Each number is 128 + 24 x the weight over its row's rms, rounded and kept within 0 to 255. Layers, rows and columns count from 0. Numbers have three digits each. The size before them is the row's rms in percent of the matrix's.

# layer 8 MLP up, 1792x512, rms 0.0482, rows 626-839, columns 0-63
108:145140106130106141121159156092139131158129083114129142129176117109131139098142120122123141085163138117128079122097112135075142130134145119100092077133160139114120098170125192133109181116138150
096:096145127203119118137124135125108088113123120084148150119129075130095082132130117132162091104121127124156142212117050127063143130149174118124083133104086086108111143151107112139135146147166200
112:113122181104093089127143137120151116134119114100151089142105132129133136143149117137171123118164155125137117143128149104133133130113169134162117119121142058129151171116121168127110101114135111
099:133109136141105116135133139135159124111134129108136137098145105147141102142123098139112165137109126091113086157131132111124198144119101150183139115114133145090145106120121128108084174152149163
094:136144204139132078143141141110132161156124139082168086182106133144169085104141120145112128122104136124171122149128091165154123079125154170126115113098151100099201126135128094154154138121138119
107:130113138123118129151123138118166154095134112091137081143085118170144137124101092109106126132115151111180158106108132144157090116128146130099109130108185100099148101148137082108146139187120157
082:117153138139122126131112063157101130153124103118127122145100123098067104135137095102110181148181100119116149123105144116150087116102137129152095116107131132122118100148128126139098120154129137
083:108134147124116113161120104088143124138098095095096161169092116146148093125162161114132162114169144132074100130120124154080131156083095133124106119103108126102153177129106138159091129091141116
096:104127128131161158127098126134107160091114129110130116122131100140139132134133079126136107083090088136051108084093115174172112087147109108137125105114149128133120117133123124173183173143141180
106:119117113123120087134148131103095183133118144113141134137156102128123111147153116101150151096153169119101132165121103133150087089132157149151120112085143142080170142117093110139124109106123163
105:125134134081102101162153158118111153153092127130089106133151074125188160105143121115105161124144098135129119123088129146132123117151151154104149114113149105123217185135145149146090109162128131
101:126139141109136034159122139122104117129144091124108126144132132153106119107156144112118143123133145121149120121138084132115134130120115117171099180102130112120152144171134167133170122118118143
110:161147182124140112161151108110079088153124100122163122128134088122114111098156154135109177132132153100169158096123116204174105106093154130114172147118189151113121116160127140104153108110125161
102:094148151150145106126168105117139158156136157128138125136118104181164105088135103134098148128141129173116151094111135128126116132153137123148115129121122102129151128094110131127146162110128152
084:124157093140136078138149114127159116118137156149107119131115097155115138101162099144090162152165109115126165151145110136162135131134126161131105152116121115095109095129067158119119119112193132
097:106155092086128120142110145115154128126144148135136141138098127159157117107116131097105118110118191151153126144106131141121138132128104134181174073106129154109126104120082149095122119098128107
108:148174095095152134128124172113140134143119102107114110156133139151140112154109092112101140129145141071131138156060136150099176140129155124146093129129154112119102121182108136127119130123057148
096:065171118140101116132134124099111133141129130129106113112104125087145111156150120124118132127158111147169077120102143173162128125131152131151119157100120089126163141099177194158127165149133103
101:121141181137143096158153112138108114116098137107161171189131126094124103107149133142137100120154107133172116108117153161150102098140153128115124114089137088118163094145115127129168154139151141
098:110154179144162134141133136142145170120134112113147125122147152175117075121097105128151123179148122101112117120118098152154117147123139111127098141114126116119147109156140120108163162139121096
104:141101120171093103132146116094115121174144143103084138129105095162162122149158142113085161144146102120108126151146146111042118155108144154138118139140139117082125093192090116124064172097134137
099:137141153114138171117131134132152149179153146107113122160090111157181143122091095150085175091154153111124128127120109167131135133102083155122142143116137122101149123133131173161102113107084150
095:165146121061145143141132138115099138124100120119084166142125100135152134119174136140140172097158131140116116113069191149167101086107141145177148128136156104131171146131101114100082124127146080
084:068138128137116091132140079126139130115145158108124098127104094138085103101097109143121150165185112160144149101125110171129089129112138095133133159119152133130115111118103124161161079104155131
094:164113092095131139131119113099122130104117070112113119147094131141168113121126125104122183148145130112110080114130126137115119110075130123158110146110127145116120105086109142142132182122129122
091:113100125110120152137144103087138121124113121133097121181128089155177115158113144071133133117111135144162136115127152131120136120109151125125145118119096118123142148144101135150111114131132138
095:082120139127160099131157145138131115106147136117151066153106130201086133136137155137104151127161148157160102119113133151118106095168140122110112113113187108080174116161097161142133150147090134
082:110104148118136125129120131149164125132121129126154077172117074161108138088136128111117135099129094156110142140115154115120144108120129135127130149087152152108144138146082158107121136149147136
114:099154128127127157137140135119112172132140115115094101146096098146101095137118122113131119146117114148161127129103123100126144097146136116127143138120119112108145119144121122131101113120141110
096:154153156113116108149126121144088142147096138116143113147119145148170094121209152117100142125115103139175149096117157169156111095134167127156136119076144108100180153145112155119164131099127127
103:119131106160110128129095120131138149147107086123155088139130112117124139113140113143129093119148152103142128170089096138123132121180127108121119061133102125131140132108141127174091136173144174
093:118144151125097137148116186140100080122120095129142148133152093129132128157133128118164141151119116079140108148093150135125102143127152163169140112140160085136112137094133162127133135121161105
108:093101142122129082158168146128123153139122122121114116098093117117107123117144098144117170128116110131119142109091100139147120107110158140111132145118156101076141096141127134139120113128159142
119:153154112156124129145119149128076134158145125130141132135123156122105136119126117125132114124084164170147128153120128110120097124116174122148108101140121107120111119134111130102131075092148133
090:101129132125096126152159169114155133154152128117168099140153117137105117084090123128132137127168144098115101106161116107132149136096139160108073133121128115086154151145135171072121115125103138
105:127123111136118130149121149143092143127130109098130109093123147102100131150122115122115145119091095122142123129093110132086170104111160194100146114112125131086124171129115128107105104122136103
100:132159099131128133122118113114136183134125137128127143138127124128123135127127091123107146085113117129115137085094082161143156112101144096090117129144106125105195140129097121110081105123092165
103:151134154120116144158124121159111147118091135131120128141092146136150070093149148065109116127129139116161137062092108135159037118125136123145077072139119160116131118111169155172140125110090104
111:105086112133117118145140143092127129153143108141152143142131127124157131128157122091138107081154126145174112127126129150121146083172125149148115087135131078084134129147176140151125176108094196
102:088123164174123096125146121105101114129135106115107101156065135122141129098144149095108116124113146135148121096166060144140116119114156184160106100099153139117142123173126139139142114129108109
113:132129132133105123138155131092142104164135128113121121137077100157144136109142114111104141136134154104153122202120117118133152154131137174120138102114128034112179137143131178105138137131128114
103:170141112119142137142116156129101144153118109133127124153081111149181129140156105120091106131099134103156121131109128123103100133111119123155123045136137130134143160114108104165142128111130122
107:158164131127131105175146155087099164117129117091131119142127138127154101108131104144104108076104117126161123122114143160126110113096163122137117124118197110105152107178123119134143156077080134
106:128120144099121103145147131110147132117103144111127090152125102119125146114151114141085112130112133123120130101129120160118072115130129186136114111092175124090163136146110149139130150138137134
105:119116163147112116155128097098102130169131132128122092126161118128096106132148142095112104108132125094171126116110155124117108111128116139089161085131142134131138099113136115137137107137149114
097:120083169127112104143124176109119131076139143103149110087122121129132128141093126135152187126117146076116140121165113100094139164128116159110092146142143048118151128123109126100128148162144148
099:148174122129131102154150166115086161165125100115148154119088118137140088147141151134104145126115168096162109133085116098169152133091143160117142083129164107115104129162145152130111133059157117
097:103138166115125138162177102116097153125100146123132137110121117142102121119134126095092128095144113116137132132075146133154122116148108164131156105142122120123151129174181142104088114071115118
107:143149170162119133128141119139137141126108073123160113119088135136120129134136123125140111088111123081160149114112142115078144141116119167091131120120099117130111125107156182151145149118092132
104:156121156164154082151101138151088162111085147113124119113099140151104114144140088120123183136119074132125100121130110146166094096111108121113084136104131125092150116109124127122148183139153101
102:158131113162086139129121164142110139118121162120138129111139136136172117129134136136119139116118089166110090148125115174108138167110138169126128159055141086105155091136139146144106185163171129
098:133143171120111073151148139137119146131130097124094076185109135133151107118156117097111140110120145155153135096126150182181062080086151125144104112093131079095165121155135128135153124150088109
102:177106156080095121154153135135132177132123126116133141171120139127132118162160149128111151073146113131129127062121120164134094095118159135142090117128137089084131132136132115129117130100125132
107:138101135095107101144147127124143116146100138104112115143079079160134134114159102124090184116142128114127136120124120149104141113101160132148100132103122093096217119123108107097072113117178129
091:140162107118147114143109123122123137144110107133108124140147114142112116099170105132108125144136093124117139124116149127126157134101121154086132070142131138119138108117143110085125126121071151
110:110158137138084092136145124150156115126143050135199134172123094132119106067135086116146103126177163130169138164108123114164165152094155106143133134127155141117104083178149129097152082127101103
095:102116124102093149145164147148112119128100151121147092177143162148152152130117160077148140130158133171130103171160139119086102119079150144156119133106140131091161160128124137113097141152112097
095:136141143118125106139115091134154129157080127118117135132144130121209129135166145088130137164156110110114061150097145128112115102171125125133129116102121114135124128117112148141104151157162133
115:107138115137136086121141097141121116096128096130149106131127111121106119136154144159125148107140130133191162126100136157132139082073156104152055102141153145142138147137130108097131121160158116
105:137193189165131044148128146113115110134152141133136131162066141168127131120119130086117120120149150136139106096136104095128094143120159115146094085107186109140135097156096117098133105118121125
107:159134139160123093173100114116063132157086127099130117154112099117126104128138092127123137119103085126148111170094113137118091096156152109139122136086109102141164144125127138134136078120161097
101:116116125103140080139167177136123121088111136130086115114064108141136145069136120144117136148093130140128129165127111137105114098115176128162110142127124083122149094152108134106076127163168127
106:135122129099123087152103121124137135096132150119122137108149151147140112121127127113140110093098117108122122142089114142137151121107136098126123090132136106158152134098104099127132150169110170
097:134154134112100146165159145085169155126119136096117087111149127158134125137151114112122154124129107145094128115135164177135090107118147160099139124129144089084150123182118124084110111106138170
108:125147132144110058139164150097146128136161109107144148149063077138138128105139124120110120114171133100174157131139084124133101120100164120136097134113144143102146094117106114117141123149120120
104:108127134157083095158143158112092115145131100117085125118110112131149150118135135121090118128106127118150138128127116090074121129131179158158130112117157142097171093149134127121118091113113125
118:072120138094117142134125093156138125124124102110104134113149118102118122162141125135143147116168085130139121134115146132169093099114152090147092114112118107116127110116123141139119155114136135
106:105142155107084129142122091125124145088110028118140175104122088132116129165138178119133131137152103084143140122087058181130155124139185136107144113113118132120141135151123169109134108137147140
094:143137160107123095138136131125125149135124081116132117118092110147134132128141123139101154150127128113136147123095140119157135055166137116146106100110139090102168122187138136154118131095114123
113:096149106083123097138168114101104125133135162107136121168116076130106113128148117090144133160132154155144096130123098128104115106148168130127115104139127085138118132100119122142103163134143129
102:142144150074083112126138140078072152152134114108112124109115127151148118124126144134147154084144125108119100109101141116070132102145146127162102117116149107113162095177133151136092120095094113
114:118116106113078121130135134108132144128087086101094136137091103131143146111149109094130141110141152123208106127155128125159109126149155154102135092115149108108160123136120141153125147094149130
084:084172121153120128133133096120095126180133109126097132125146107113162164134131140116102089142118130127156099112103101127145129122172166128129123134132110124133127125114135154163155120090093142
082:162101132157095124108122119129097141135104091132122114077130150123108120154094120057135143129111150092141115093129100093178141105167113112055147108119143134112100102133143126117129166063098104
104:093121105170155135141130139113134144114144128128122102155096119146067128084093118110124126102115150100134119129089116145092122123100156111126133143142159149079127160154163156090177113120132145
088:146128155122135160113144140139120129135108119118112087119163130093111130122095101109145132099127137174133064133119117151164125152099105134129157134129075139117108135104131144118117140111160150
096:127155137162140104130127087126094150129117141115107169110104074161181110094144118123097103149127104138147150147092084112135138095144136112123159107082120126149150130115104131129107106114184107
100:082126145159131101141128149111086143152153120121141140078100145142131124110117184116117117120151140166153125103131111112114121122080156139135146143098124131113138158142113175131109096130120113
103:124126126160149103165148146160106145142156106128090116141128109135125110107146122070109158090144149124115107137104077157096129111142171091133105129084121100134129124161124144134136135126132154
105:122149136134097095120133166132101135129163126100141144151077121160131137145109162145100148098144158115136132133108106135115155123131131170149102109096149141124145136153116144112139095135139129
102:148146131138118128120129080128131107123125103121128154133101116113128097130144126134150134158155089139185146153137123139142132084118166120119127129112143127104120150130127156086129161088135091
092:108127120134165124125160111144102125157140141125107131089139162132071142122138117142115122180103132106112136124114124117126107124106156121111134119126145162134124076111116158087134090088131097
070:119107150114135097142216154161140164142139138156096126133129113144156166113133115151091114127109118116123131137154106141157088111122151127117112133165133070114112090106088143114119086113134133
107:102110130137133098169135122122111152138109117121130131147138118144117114107123134150131141091128117151163138141108111159147110080126145133126131119077106102096135081167139117125132123123131156
100:072107150155134095153183102088143101123160117134117113131123102181139089124143133139127117130111109079145128104144137131172117117073159101151117142107149111116130121121120171082118111135093175
105:096143139117134124155147156120083150147134127110151084117116121129127114170137097101125149106113135125133164122123122115060153116138127111141116086123108148097142149169133130098110127107109150
118:141126134129121113142139158137116133140129124129097155130095111121155124098160112103116157115132113105133123105111090146150138118134139153156109063130095150129122098117119135120126133134130134
102:105139100090137128123153155133109149120133102123092111086108130129135133150139109071089177121116146126145135145120139193118099117097164132123088128145131062115151136179125159156152121145144131
103:120122147128077097137138169123124125111135072101138080161147144165111087131123100079127167142143137109138133156115135145103135114093133118127148138122149112076118092115120116119101142111133125
104:137117140113082143174141113118112127131109101110134119139152101113114098129164118117107109113135136108096132110085131132112100074142119116158122101121146139118162122142113137131122133119150127
079:148117137122156112172125068132143147107137170105086134154099123107153100106188092137129178099145144173115120142123131157151121141105145099131122151098142113110140160192094128124106141132143166
092:115151146120081112160128099121116180136115152096160080175118128125161128120112154104119127114147142152156094129144111140096101100121128135128115126102119079107121115125103153117115117140116175
106:121088112115130146139099148138159104136129086101083111079153115132069114130173102074111123078141161115123135122096123142119108112137139112115154135142125151133104085117119149095121116054109142
096:066149126150156110145125091142108115164132153111138110104139125115130150143111153077134146137105140043114115117101098105115135105161126148113126128104108148111118137124075195126118111107137117
092:125138164127096152153132113128130115167131134123128103116115117115116142141212129066151174106094137137121123112134161158161116118108153111114148125114148143135149164110121165107131154124114123
094:092120162146091137123101085141131100110137121121124071143119107098105138122116151124131139117122103132145161128091135127143115126149115173119159091111153109154166113127121132100123135122147103
109:125114157150083097149134114107118153160112122081109119125116121166150098134168157043110142104137156137136107163141114132096145108145132124144102139106165150126123101139091131144164150135091145
099:129110162114109105124126099129125113132141156119077124121076138118116117115154142141120138119099099165123129122105120176135174139127113121139126123152106120123116154129116181134058131155121131
100:098145144110090129128120143106139121155143120097143096120107130121133138112156163082130138100147122121149136148120122133119137107092155114181136106108136107089142115128143133123120153101141122
099:150116133149105155121121139102117177153099110117127156130150080137135132125143111090115145118152153103160107064098123145101138078146165116126115117137158129143158129140101135162143131112144153
113:092174165108103118170163116075140165124114123108114131141147089109128097126124150107112116123135115116106147115124122161107125071106166148131138108128175121117160131139097100106146155113134146
099:079105129144141153160164154110097139148135121082128127127127076120135149092156086149096125127119106123120106139127114138099157093131129180157114147149104108128149078150129157145079116147145126
081:145157174137131095154138106138139135078119099116179103134170077122113148115130090127132119170175110094140157152067128133161166108117128136105116153103135074088123175146142138127133171149141142
090:146140124084140093176090136101120156103122125073118123118102129164145090167139122106159161098149136158133136092123170145145129101105126125170130116053125095101158143168100143119114089110129105
100:113148157148114140152162121123170112125081122108094135148095096138107120108137127135098163124135116128109141107096134133122114128144093157096120113126103081116106121145155159101132165161146122
094:103155169173133128142146126126097154094102138133085141124114106153129123084099155107128146087093114150128093123090106171105109074122103066116110109139169108155114128164158142149179125172172156
114:132131150117138108165160120076139186124137093107127129124110113129126125119126115162094134117175106084140145132133113143144134116146149152125136136138103099073127116161138129142137111090156162
102:145142131130117114160141174135137140137104117114141113155139145135113064125116122140142124158133123127122087160088128139116160113106127133120114120120150103047132139114112113110123077090172151
086:099142115087106139121170140109119135170107116121074114123140131154159131120111111100091141120121162129113151100130140118115121160156112159125144103159156137139155127172113176129138132147058112
101:113137123126125087140136144107121161104102152115135107086102126143155110100150063132134155106151144134133115122096130143195129131162159149125135118087123104080159139169124136143119151136132134
078:168174212115108129141138131127167118120100143126124132137115081152151120137154084179118160128134037163107139105133151141113119162119122118148150111136158091138126095128128085172108159136133139
103:139111179112114126162158132114107144127131136121107113098141168130118154135159149107120135071115141126100102118118169124158100118083101148095133112153134085109163107158162117145157083161089165
101:153127181143128056153160150098125122172122152142124122148082073148121118094178099134078153120114139070115123116118125142145129129125173146163121120140127102120188115175150117112136144144123125
104:115126122165126102123112131143087103137116128121158096076126104132104140113129109127126142130103166101129151089099111090129114119157148155094159107126102104111146117132111136146176109106151139
099:134115121119130150144098128120081160160064143124069122134130133123123124142115112083085121163103123126124162086124109141110138157131111151124147104150110142136133157175168130167142117064121159
102:121124175107112116123120155113099163082140145106152108120151107141121151147153112146126093090156058115107148122112105123137101099102100154152144113119138125115150118146107118115100100200155148
082:097132131074165100136101120128095123096149177144128128165183136189139134105157115130144182079157136165101109108121129194103118117112127127184083152140173090100156139145135120146168157149149126
106:136167128086129136135123136129113159118126128098097095096126136154109092141167103128131155119121125107151116131131098171160120113099135105130134123114101138128154113132073162169156115098127178
098:149148099168124134142182108132125125156152115134135123124167104122110111093119098132124105134179139107121162157124069129133188149144151111160139159133124142131116128129134155100100116137113144
097:105115133130156045124121119101070138096156139138135108093124119122115121099126089087129148087145129104132101141081137106148153096152123144117119099147123128137127106114087139149175117106100126
104:144156172137140121144111114119137161125094128126160106125099144130075104126140099117130158120113129102129136151121099140134138129104143148144137125111145106097143136176133139101149078119123136
105:185082165141128129165120152085138116120102070123109146080111111175156133113166155110118135072127104096130131173132133138152190132098129171077130130129119150114180165150119120113121116121128156
098:139149176109126063135148159098129145161130077111123078169064117155146120067129116109127150101140102167163110111139074139123103112070177143146125093115157123111175107124105102144120118118112116
108:154142152084171143157148157086107183103138105099203082115123156170118099139136096107126144129145132155175115143108121151131095132103159109132120116122141092057178136138136123127127140096117126
100:121105207134109112157148131125104149119124133117123115133110087138105121089160114126101169113104144123114139094117090111123120068127134109110129100119160100135123101153124101141187109129139164
100:160122144129118120177145094090101121132084159093132134146127086124159112121156112080126130120147091110145132106109143174157127123081142117137133133130197089126162089126148154122092136127148124
092:182106140140081085133111140132112111113143116104122103163121123139123108080136113074138101096134111138130097140115161136112083127095097134172118146119174091098169163131129121129089151131115143
094:097110135123121120129129130115154156158141102127106151096107061100130129150140152157135115121132104104101101126162112134096174125112178144128079152103109127127098096127113168117086114113110162
090:152150158115153129144125123067120138106090128112084158098120104105214119171163089132079162110144091148133129146096136123126089163125135157139164121109118109093146157136116087130061126115132073
087:131128135168140146119157100092091157122088138136150135090119132111086134086090134135140125105120144102123130079132081118113151109128121133104158124123155164143090122205147134103155087118136125
092:122162131134130104129144117103122128178126111112089103165093107156193124106171134146113149140139147154110118094157104167127144143090133099151105114165150099169131112118062150153103127115112146
108:147122157118134100151155124129153138120094126116140098151100128135148133083180122128126151124118126136077073119139139185123092130113153146132111149127150112109179081098126104140148173176140114
103:102148110147133080130159144119130135129144121105137126150115138101131146095094129119115101119151168106095107117154089126145130103112125121158154120111147140113141132132120141109192134103111114
100:100099160145087125167125141113094135130144080117112106123092143172120132136112108090083133122138159069168116140125155166117122106095137139070137147118093146093123154106139120126074138149108140
090:109124125139187162135151059172150151120112083131115105163139056114093139125142132129089130160173132088153123134157115149163123127082131101112109111155154120119131143100093138140081095126117103
095:085111153170127134151168116130087121136105101130148157149100130130098119101136137085139186113139168063108117129094119124137122120139109103098185102130145168130115122182179157132143112092116154
085:125132102109093132128132141144144140130078108112131131088098093114146106152137137126111135141123115115118081151137106133094154136131124176106092108109141125111119137136156154116144169124113120
104:122145113089147144119142120104059172106136110105167089083129150164146099126101147098104168089157100122137132110108146164131127097093153187139124180108144095088112132133110098076128135105128124
109:163197115075092111150137133126109129109121123103089102144143111149180110104160096120128193124135151164170125121111131136164127113125159128134110122107151092127157159098103165135077121204118113
106:150110164130092121158136171107069155127099121109120153145103099153132126150164121157138110118123099116105156089119090163120119112126136195119157133166113125125151145156098155105130128160161150
106:110162128113120105134124138104098150165142158113116107160154126128105099115094082137122112045114117090153110086103134107125154109081102162160139102135120103150126117156117140167149162140106145
105:077156139153082140132143114092103143147103123139108090120147156102130108118123108116146119122130131112163074120132130161104124132142130150109076094130139118122121153133155150109141136081108136
100:113147141111100122145143137095116150157142127096116107127129094128170122099117115084149143096140118157138135116122102139102124099097184138114124121115142100110123150163106114114091160136120141
082:087166109123095144133110131094105092119116114139097131173112100143163094123153133139124143096157129171151128129130136124126100141092140138169145128124127116072139131145135150151124121070150154
107:133160122136144119143166166122133144161143145109129132135136104157119102143144107078120125104120125103101129139143112121143125142116140159099129075138143158144145148128115132143131109142114133
097:094115139130140125143151131092136169169101120124107137086100121132096118091137106099137162119135158102151096124123070163123102092111146114123130159109128170137130169154186153122128168119123139
108:150166126103103142131130126116073165131095098113064132142116135098140137155111133128142156124107094131101130097128101182129121118127138130085120136140106118151131131120118164114122146129115118
087:116131154124101138124142121151130125122105119135130161069085112121136130121172135179128141077136103132113129139110070123154148115132146109129117115153109134117111112124140105128116132130098131
108:118138181143127147133158170115115168111139081081106120120124104166150128154175112099156183114141104111175135150119102130132106098132154138157086153103179123134131130117105099124089157171113125
101:131126136108071161128149112117094116148075149118124151124125093110156137113143131124131120115119085134154140131128131165131135104147125134163149127123127148119131127140157103150094170171136152
110:055171100156116139140136124121160128140134105119145125159147112107141106131143121110127142126161117126132099161117102132116148142098152124132156110066128106129129133117114112143082146172139134
101:110123103119145124132152104126119131139092086140160109149133111120184147102110116086123127149130145112135092126082154231130081134110139108130136143122164130140147148131187166140085173128102133
119:121122108160100124160151170125127190108130165114081109125103102124129119137125082122123141131164124129141108160124031157128133138149166131139117130145168089087156071118124119119167091153138153
103:156177133131128115150126102128122154131126099109117134161140108171169120120147135111122107120114132145139127155099113155108132089114134135115128097081120107123150153157116103108105122184126137
114:140144125094115111142141143101156117142143133093107127174123096093165150133123121145135098115140143138111085121138140142126110135126134148184091101159157156132148125094144144142125193135107144
111:112121167125082115135154174113162191150140141126158111158156135172163112116134161076123151128112153116125110114112137199116095111052115119155089119122143138107135098157164146137065101155118148
098:132119160086128115129116137096116152129103120102120096143106118112120108125164069113144144084154133153123113145109105095161113110146158131115125125118105104127183129163120099126101105102104155
095:142113141129116117151117130101103126147095148100118125155085092120153127137121121123150120110099137149167113151055121154107127086094166114189125126091117105090186132146089150133079159141146127
117:102105127145122109144158169065135165119140106115146160131100141140100102111110108134138106101120118115119101135143112143116129118111093166164127106110130112050120126145135177091147154161105134
113:117104097104120130115161155150145138141144114110141122139100103147146144103153123068124115056119133163125092107089106109147142084115117129114097059123153127124140115113134135125117137142056201
104:127150133155134098165197137138166132130119115101145135103117137158112131105128118128087113141150162088104113106097117107120098103130128120124134106101132108120138136127096143090155096117133121
090:122150140143118110134120144106129136156083126116110120195115113112175125111163111143126111099127123181138141156123115112097114114127123083155166104117123117131140172145121111167076168096131116
105:119135143126103119140152134075112162109111122089133122132081108127114086113147151138123151131142141135170121110131081129106107070123154203136110119114119116069137113136117146084102128107113123
093:109169126145101138140141119105089105109142145110153076170149087145154105127137109112121146129117133092140168131103099122067069121174109123141156133136167115087137111144118125142143110124136151
102:106147112122094121142140103111088156146146073116141114170140110148124135139135116133097117132153152121172114143127123133138138115130152117127101130090142094099146131117090149145062132113131121
112:105146128127104141123143101125115121109116119135113118154124141129139084133101126123113126131141085130188146187103141120101169076133164127125116090144099097090118115135133122098125113116147117
095:122145173147170134130114156117161113117149126105117129180111085133125116137139090124131121132167054106120168109114067127124170165117135145100164118160124141118126135113134136126128094119121137
097:136112169083097155121149122106164131111103138104107117167121095144144126112138048133122145082129120132145114113139171137145151119117122180115147122127110129161156115095131129149098155169142172
104:191100134126104166125128145098123099133130122106143112136155159136164124110127151082128138162118166087152085130144129163148110122112107156123139099113121153105146136109125154185077129116147131
112:095112139144110144139102178132126145163133114131139100096135099132146159136140157154078137067112114125159180114090105153097142129123131126152102115100109131142114118143140148177094117127127182
125:114160105122155104137137145112163133156118142108140140151126146153143121106137122095103099109184139128142129123071110135153138128147141139122071132111120114133191135176140130134091105135099184
092:153156133123163133146191108161116140115077112128094092146145170148097107143120171098115101160151133158223115160134129138163116136140150148099110054109118113131127118110135140116096103099120098
101:131124124127109107171153105090098115147152080115093147153134143141149132132128159066089111095144158106139137118142197129109128126132128186105148096125113102116123158111123114132106116124114117
098:137108155109151133136146139135100144101123140137095099115156109143140157120138147074130165107130140141136160091146144175153092114103144139128090130126105111141164075119135125151156104145138120
092:118118117092163135132124102152118135112124166125090117149139092162117139147137080150117168145133121125098134125121160161127135120086073100145139108105129071130155140098121098157139140152089122
096:167085119118127079140177110122123110107112136116112098132124139156110128112135145110080142103112136144104172133097113139094160118094122096113096126136139100138121157133107134116091147140141161
110:119128173150151133111141114119108160185095110105155135169085082156159105138106102120124115157148112113152099109131071177109129129125152110151090111124139132130111094121145112133118131078149089
109:136152176127095119122157147142089130135137155126129123138176103140123120120127104134151114121132083099162100115102134138160117147162149109196134122110129106130106114093087128162134145102137195
097:108132158187092114155141102128157122149138132131098137123130159096099106126124153110121115090068157097168151115138186128109106114126108162111123131082119098123135122149130121096145124133107109
104:160148167104100085142136150086084130129109087118114130148111087179187119111114119143126145146120135143217116136126103108085137155090151135126126120122136100134140158169122168147121191078138108
099:127123123096098110137132131125141126114151126115093146152138094127119110127129078091109144098143100124096080143085133131108099096140126126088118123118113127131176130108138163157073136121134117
087:068136124122125122139115141122168151166170117103079125104108102106179122159186085168147118105144099165097130096135106128098110142139155120165118136134163127110136161116086125153104131113111118
111:152112137149142149133132127093123136143118099100114156102093153125143147133141121098147106111103182107183107106152130128076147112106127154165107139102110110073156096151154160111103152156113132
116:114113115134129109144109110127160147126104128126092109115111109103120117113138137110102137087185147136117138116071129124148131111137140100091086102121141120101136142164097149118121116114092156
090:113154146096102100136134139122117118156152104107169105132157111141125131118130133157109135108143136133136141155123115091122149144108155120118115149096141088122125093121073071108119086109133102
098:149118080112081134142156085145143107136139115108127107140154110134098132129121099143159151160173160115103114152144135129096146093115158131076134144091135103139142164142107144132149103131141121
104:100146142164134128147115149130095127171145111109137112130101110099169129158160149129088122119113115159125149138155070153094131138136162136170146154108110119081128078135150108114135127116160153
111:147135131111120106153129130132115147117146140129080091137137087136159132103138104111131143119101125119142137111109162130177117091134189107167126140169167132140129123152147095112101118068149112
098:108105143133141062135121116114101112127113138120085133120094143127103140101125201054125130132112144108136105097122134135155091102133166125125139096106124122118127152123154127140109143109152140
099:150138180066132106178114156123132170153141118111085137151122093197120134140186096111108157107131131145169160142093095131105141088105116114144150102108134125094124123117103129165079117117095133
100:114170134132122119142128113106166121142158144106149109105132109137153134127133100140085154117105119121145150131107107120134143142148132122157117137127113104099142119129095148105117128121141096
091:059118137104127096164176156112145129142132140099106119106110099147110140110141118106078158106158101110096104147166119103130147146133140175171119142127108097096148129150117165098097111179139131
089:084150154147132109130138132118128105152153140110150143136088155132098126173143080125097139090076116120127121152136065106119137105143133109115156121119103144122134143189113145131119107097181098
093:097146155128119109158111113092115135150125136118114124172117141122118137144182157148141141115116132176103127137123134119089138149129140115133158152121139086142177114110127084112116139158165148
101:114173123122119123131131114091113188158128093121079126114146112124104113104138138154066099114162148093136138118120102147117132130118140109125136146107110129114131138127138120158120121122160196
103:153126127148099062146118151101097132137127126106145118163092117115165100133107103116127142089128156086163109125120114149149161137093163157139105139072139087102150149126111152123105150118137132
100:156108184150101115156107127114151120165145103099145154124108132119137112138139119119103114127130134098135122128115098118093096105147114117119165113122130122132131119131113133142143133110128122
094:079126128141133040115140133130153136129136124107162167168119131138101122133114138173117137114091054117151137141148145158117127149155126126116125125111114121092125131111133131151116121122144138
104:150116136155137112154154131138125155117135170128138111112133108145149119139169068121094154094129092145134133148066115117149171104113140127124142136131115124104162120124104121133105097169174131
095:134184109132049116142165149064117157112167114106128143118138106146106144087122101108128117104143113115173130127116116152113150127089143156104091127118128082126122072134093112166102107178143145
112:152143127180133133133151117100118122156145141110152128142111142095131129116146123114112128119138122135136149134176120144102142124131177147122089123113129125113138144120111103106104122144112160
118:103196123111135157130099140099170146157138105126111097110141140123107112129105112085135116086135124113123124130112125127143124106142174137099157127110135147130134136146126156124115151117078152
078:078117154131156145134115052138165124149128121085142124103108087106157126128139105145057118108122119160118125106141118134127097081143122150097117184135143099125152137164110153142123090119123102
084:135167124115149135136141171114131140143126133101088150093150133122091148140123163095165123088143118134104116145135127131122076131128132117156150089147134076094130120102093115178094100143131117
092:160131144096113095150121131097074158168109113082148084136094088167160112140129091106119170125111087149135152104082096114152103093092165118160124149110148128121160125142095126103156131112125132
088:106116149151152124135160156136075127129175114116111122073124161131083109147124114105089109137116150135140102145123068110144151152144143144083133111116148120088101133127135130079156115138139109
092:114132104113078070130117142078096155158131078123117082124142129153122120143163109068128157138135151151139133116129123150139125092100178124136093105097155087116150156198114130112115116096168128
100:116131166093142101135128123157121102138158102131121115143107134124140142063106136126143123144133133108173158119130070134145129153132165141143125116153159125152144112133114142132156101127135132
098:095116126200158172154147136122093135167121099096167130090107104115096118126111132121114084133134119114133134141132131097122149138170150182111105113096146164095114144192147160112135112121097119
105:159164142074087095139129135139102160119074125104135106178090101147138114077135148133152117094142122140151122152122082135135118080136160148175092097086128105093157090166099111146109153148113125
107:134132137105116098172121135102145132140091140138104102164115119141129086088124119123136119137139143153117137099090086149149126110119179154121107107118160114130134128143122148123122142117140162
078:091106177145091147130127101129123146147142115113130110146139120147112116117144070124130162127117104135150177110143128130122107143137097097164115163147131147150131137150118140173160123086100128
112:147171138099145160138176125130109174143149096125116132116154124156151111145132139068108135094155131104114055128137145095148134091128130171152121052124102098121140117119090143128117085122104131
092:092101164125136167143125126113142179108123115093096098082141144107136125158138164123115132113101156095118131105093113129084114141119140136136134143126189118139130147124074115120136110131082129